Each number is 50 + 12 x the weight over its row's rms, rounded and kept within 0 to 99. Layers, rows and columns count from 0. The size before them is the row's rms in percent of the matrix's.

# o: layer 5 attention output (transposed), 640x640, rms 0.0256, rows 442-445, columns 480-639
# v: layer 5 attention value, 640x640, rms 0.0271, rows 443-446, columns 480-639
o442 096:53 32 43 42 59 46 28 62 42 20 62 29 53 72 61 64 46 49 59 61 26 73 55 76 60 49 52 33 69 46 51 61 43 36 62 55 62 66 49 46 70 62 59 60 47 55 43 42 42 71 34 71 72 59 37 39 44 46 25 47 64 48 24 57 43 53 61 58 68 47 62 59 44 40 39 60 72 68 59 41 38 30 48 40 62 42 73 47 64 47 33 59 33 65 59 69 28 44 51 48 52 32 57 55 45 52 56 48 66 54 52 48 57 30 29 48 48 56 49 44 57 74 61 46 58 51 49 48 85 50 58 65 51 55 40 37 47 39 52 50 46 40 51 46 57 47 61 43 68 27 38 56 62 72 51 46 44 58 45 55
v443 105:67 47 41 52 71 48 51 56 34 51 59 55 56 55 59 58 29 32 58 42 32 50 51 58 53 53 48 44 44 40 48 51 57 44 35 44 58 59 32 61 21 43 46 64 61 51 49 42 60 65 66 59 33 35 68 34 27 42 60 50 59 45 52 54 38 42 49 54 69 52 66 40 36 64 48 48 78 49 48 61 55 30 39 32 47 36 46 65 65 25 27 50 35 67 51 53 31 35 46 44 78 34 62 54 44 53 40 50 56 62 55 51 57 41 41 35 50 54 61 58 50 48 41 37 50 53 67 58 65 31 53 47 43 42 47 53 61 47 46 46 44 45 68 22 43 86 56 50 46 36 44 44 50 61 45 43 56 38 57 54
o443 101:50 48 70 47 58 58 22 46 52 53 38 64 69 60 50 50 47 19 52 40 60 54 59 63 56 42 64 37 53 67 42 52 43 66 57 46 59 88 53 21 45 48 20 46 49 45 50 46 41 55 41 54 62 59 43 47 60 51 54 26 39 62 79 50 58 70 54 41 54 56 52 34 83 43 45 46 32 59 45 59 42 51 64 46 56 53 61 44 47 57 42 61 67 57 39 29 59 73 61 50 54 52 44 55 61 30 65 62 41 61 67 51 53 38 43 42 53 42 43 41 62 39 50 41 37 29 61 34 61 36 42 58 56 63 71 37 35 50 55 53 74 50 46 60 33 45 46 63 39 63 48 47 45 38 65 48 41 48 67 57
v444 096:66 51 70 58 64 51 58 42 30 45 61 78 58 41 56 45 40 57 51 35 60 41 25 63 48 53 43 46 57 53 49 57 72 22 50 49 42 66 58 48 56 62 40 31 44 53 42 55 52 32 54 51 40 59 65 69 38 53 42 54 73 59 43 42 54 54 54 61 44 56 37 57 32 49 54 31 44 52 25 42 65 45 48 35 49 53 59 48 60 68 46 56 61 62 53 35 53 66 43 55 51 71 77 59 41 57 46 47 51 40 42 39 27 56 54 60 43 63 52 60 50 63 56 42 63 27 46 31 32 57 49 34 48 57 59 55 62 41 52 76 39 34 59 48 26 42 59 57 41 36 55 71 64 48 46 46 66 22 57 45
o444 092:49 39 69 35 38 65 52 49 43 49 65 50 52 43 45 50 20 52 72 49 46 76 49 43 48 44 66 34 49 45 63 57 50 65 62 30 42 23 37 55 61 54 50 57 60 46 37 37 57 37 51 39 59 54 49 44 48 81 41 38 56 44 57 69 59 50 31 59 55 26 62 52 36 52 47 42 49 46 60 37 41 53 47 23 46 27 72 40 60 50 49 47 55 39 29 54 46 47 49 53 53 33 46 38 60 52 49 41 54 67 11 39 53 40 50 43 53 62 61 58 54 54 51 73 55 69 42 53 44 51 26 54 49 49 35 53 54 41 56 67 68 56 56 45 58 43 56 50 62 44 47 35 48 47 55 61 39 46 42 45
v445 096:35 47 60 65 52 46 50 38 25 56 23 29 50 52 57 69 29 55 46 61 51 53 58 46 53 51 59 57 54 52 57 34 43 68 38 16 71 48 21 51 48 24 52 56 51 44 36 56 65 69 60 48 49 51 34 73 61 55 48 52 38 76 47 51 46 47 35 55 36 44 49 56 44 46 44 55 43 45 48 65 63 75 51 48 47 61 39 45 35 36 58 56 31 43 29 36 36 47 51 38 56 61 38 46 49 66 51 55 45 34 38 61 46 45 50 51 41 63 59 42 63 58 44 63 45 63 41 55 47 33 52 77 54 62 43 56 49 54 60 39 43 35 52 56 66 46 37 56 46 65 44 35 44 33 44 51 52 55 50 37
o445 088:49 50 36 30 50 45 55 34 51 48 72 66 45 34 54 42 59 51 34 50 84 52 39 32 43 51 42 87 41 62 36 48 63 36 38 68 58 46 30 43 34 34 54 30 67 65 55 56 52 34 69 40 26 65 63 65 62 34 69 76 47 40 60 35 48 51 30 52 45 54 55 36 53 34 73 37 52 23 45 58 58 70 69 59 36 52 27 60 50 43 53 51 49 18 33 48 59 28 49 52 48 60 34 51 64 30 56 70 35 35 52 56 59 68 60 45 25 30 40 64 39 38 34 62 55 49 43 32 42 56 65 34 41 32 65 57 40 58 44 50 63 58 65 61 42 63 47 74 55 38 60 52 26 37 31 51 50 50 40 46
v446 079:26 51 40 54 25 68 37 61 37 43 75 47 53 63 57 52 41 56 60 55 66 52 57 70 48 56 75 64 58 36 35 57 47 40 56 58 58 40 24 60 25 51 44 69 39 34 54 38 35 37 53 56 59 30 67 57 55 40 28 41 43 59 44 59 33 54 45 44 35 49 57 55 50 44 45 61 37 49 50 41 51 71 41 63 40 35 56 85 64 64 59 47 48 31 49 35 28 46 47 45 69 48 65 69 72 57 38 41 45 53 55 43 52 37 43 76 65 27 47 46 39 81 59 38 56 54 50 56 82 53 44 64 37 51 34 60 52 39 64 55 35 71 53 34 60 39 56 43 53 41 81 42 49 42 60 49 38 51 49 69